Part of a small language model's weights: a variant of Adam for these matrices, 10532 steps.
Each number is 128 + 24 x the weight over the matrix's rms, rounded and kept within 0 to 255. Layers, rows and columns count from 0.

# layer 9 MLP up, 640x160, rms 0.0675, rows 216-219, columns 0-159
[[115 130 136  75  77 122 158 202 119 130 139 140 141  99 131 108 123 194 105 167 122 168  80 114  91 148 119 111 115 113 141 110 124 137 147 129 129 130 142  56 126 156 138 135 133 154 115 158 135 115 118 146 155 137 186 166 123 135 112 141 107 159 139 106 168 127 105 173  96 173 164 141  87 162 124 111 118 117 115  81 170 148 134 127 144 127  62 140  96 107 130  69 124 146 144  85 118 133 158 115 148 132 140 124 127 115 114 154 126 107  82 158 154 139 106 114 124 140  87 142 126 118  77  99 151 115  93 108 142  90 147 135 145 107 125  91 155 107 140 150 115 108 164 160 177  94 124 110 152 131 131 137 103 144 141 129 104 131 165 158]
 [127 152 145 160 135 121 139 161 152 144  78 144 125 176 111 119 128  98  98 182  89 125  98 155  95 170 127 155 108 125 170  96 135 116  98 103 121 179 157 124 150 142  92 100  87 110 126  97 161 137 143 143 151 157 161 136 132  89 132 169 101 112 125 109 114 170 149 105 133 128 122 143 107 138  97 134 150 106 103 143 128 107 107 125 128 135 117 144 132 140 153 134 126 140 102  91 110 112 155 117 160 113 125 186 133 136 125 127 135 117 156 147 124 117 136 106 116 112 115 117 133 116 160 138 152 118 122 150 151 121 125 104 141 131 126 139  83 136 132 141 136 133 195 115 114 150 125 147 124  86 130 118 124 108 124 139 123 165 147 120]
 [ 89 137 105 163 166 109 130 121 153  91  94 155 120 122 146 129 115 146  86 127  48  62 151 150  88 104 103 139 138 124  93 132 117 136 130  99 129 116 154 134 173 134 161 113 132 143 117 137 141 127 111  84 109 116 166 137 138  65 117 151 119 177 159 134 142 140 127 139  86 141 161 112 115 129 104 110  98 142 135 138 176 121 142 119 136 132  62 109 136  72  79  71 126  72 146  99 171 124 159 117 136 144 143 121 134 136 116 128 138 145 123 146 132 127 146 117 171 151 130 169  87 123 137 103 110 143  93 125 102  96 132 128 124 160 146 143 138 131 144 120 166  89 106 147 141 144 131 158 124 112  90 125 102 155 169 101  70 102  92 126]
 [162 113 106 136  93 124 129 159 122 195 158 113 115 104 143 166 123 100 112 112 142 182 106 126 117 132 174 109 155 130 115 108 130 180 114  96 154 148 134 114 167  96 123 107 122 114 146 135 154 163 152 137 122 103  80 115 109  96 166  83 128 120 170 144 136 113 117 188 179  98 117 107 115 127 160 131 145 125 103 137 145 135  91 165 109  96 119 119 116 116  97 149 124 113 113 146 118 159 142 163  89 122 118 151 145 116 138 101 152 148 121 105 136 112 143 111 133 118 124 148 122  74 119 136 140 170 136 141  87 144 130 118 135 123 145 148 126  91 162 105 116 109 155 162 125 176 125  99 129 173 129 107 115 147 109 125 108 117  82 132]]
# layer 9 MLP down (transposed), 640x160, rms 0.0771, rows 216-219, columns 0-159
[[150 116 157 145 118 108 159 137 132 121 161 131 128 132 156 105 128 119 141 107  54 124 134 102 106  62 194 111 145 159 113 145 162 124 110 138 142 151 137 168 120 142 114 151 143 124 113 119 131 117 145  78 136 147  98 151 142 138 120 150 147 118 137 174 143 117 145 133 103  84  98 131 117 128 128 169  83 130 144 140 176 148 101 140 123 111 131 118  90 114 176 151 114 143 103  99 130 156 126 125 115 159 128  76 161 145 135 114 122 107 122 133 122 156 122 156  71  81 146 134 109 106 135 100 152 142  72 128 140 156 184 163 130 203 153 138 131 126 128 108 142 144  71 101 146 117 103 143 147 148 170 138 112 150 131 100 135 114 105 137]
 [128 108 124 131 101 124 134 157 110  87 136 125 107 114  84 118  85  57 105 146 148 118 174 143 165 137 129 136 163 133 107 149 120 147 159 133 122  89 122 146 135 142 116 152 140 134 122 155 148 158 153 118 116 120 111 135 124 126 131 146 131 127 161  98 149  98 156 138 158 168 108 101 133  81 100 153 155 145 121 128 113 159 231 145 109 100 154 125  90 104 106 118 107 140 107 123 148 145  81 136 115 124 148 111 166 107 117 136 129 135 113 148 153 125 125  94 145 158 137 123 119 117 127 113 142 143 127 121 126 111 103 118 106 111 110 145 125 125  82  91 117 117 110 130 147 105 145 111  99 120 172 127 117 159  99 130 160 135 116 109]
 [130 120 172  80 106  97 112 134 129 118 175 134  84 133 141 134  95 112 161 106 106  78 145 122 114 180  52 159 115 103 146 167 159 139  83 132 105  25 132 161 110 108 127 113 101 130 157 135  95  89 121  97 161 147 112 173 148 108 145 116 174 102 121 128 136 120 153 132 105 128 137  96 152 114 144 153 147 152 139 163 128  83  94 124 149 151 155 135 160 159 160 101 174 108 142 153 127 108 163 133 123 132 121 102  97 112 128 128 139 122 151 145 150 157 154 131 110 100 148 118  78 107 129 138  92 174 124 136 102 128  99 122  78 155 184 134 159 140 154 113 146 108 138 129 121 136 139 152 156  98 101 110 166 130 198  94  98 122 109 103]
 [103 145 104 130 138 173 135 124 126 131 114 112 161 124  91 109  97 137 126  98 145  82 122 130 105 104 126 136 130 119 159  78  94 109 133 138 122 132 111 142 175  97 108 126 104 145 128 143 120 147 149 150 135 128 130 165 114 139 135 135 136 130  94 154 142  88  78 136 163 110 117 114 118 161 157 134  85 126 112  90 125 160 153 125 122 111 119 115 148 141 160 189 107  98 156 136 106 117 141 116  76 141 146 104 112 120  65  97 164 104 135 145 130  23 103 131 113 139 156 164 128 111 102 153 162 139 111 135 113 117 175 148 156 150 110 127 145 102 155 148  96  98 148 131 109 145 131 137 129 108 146 145 122 134 106 166 114 125 138 107]]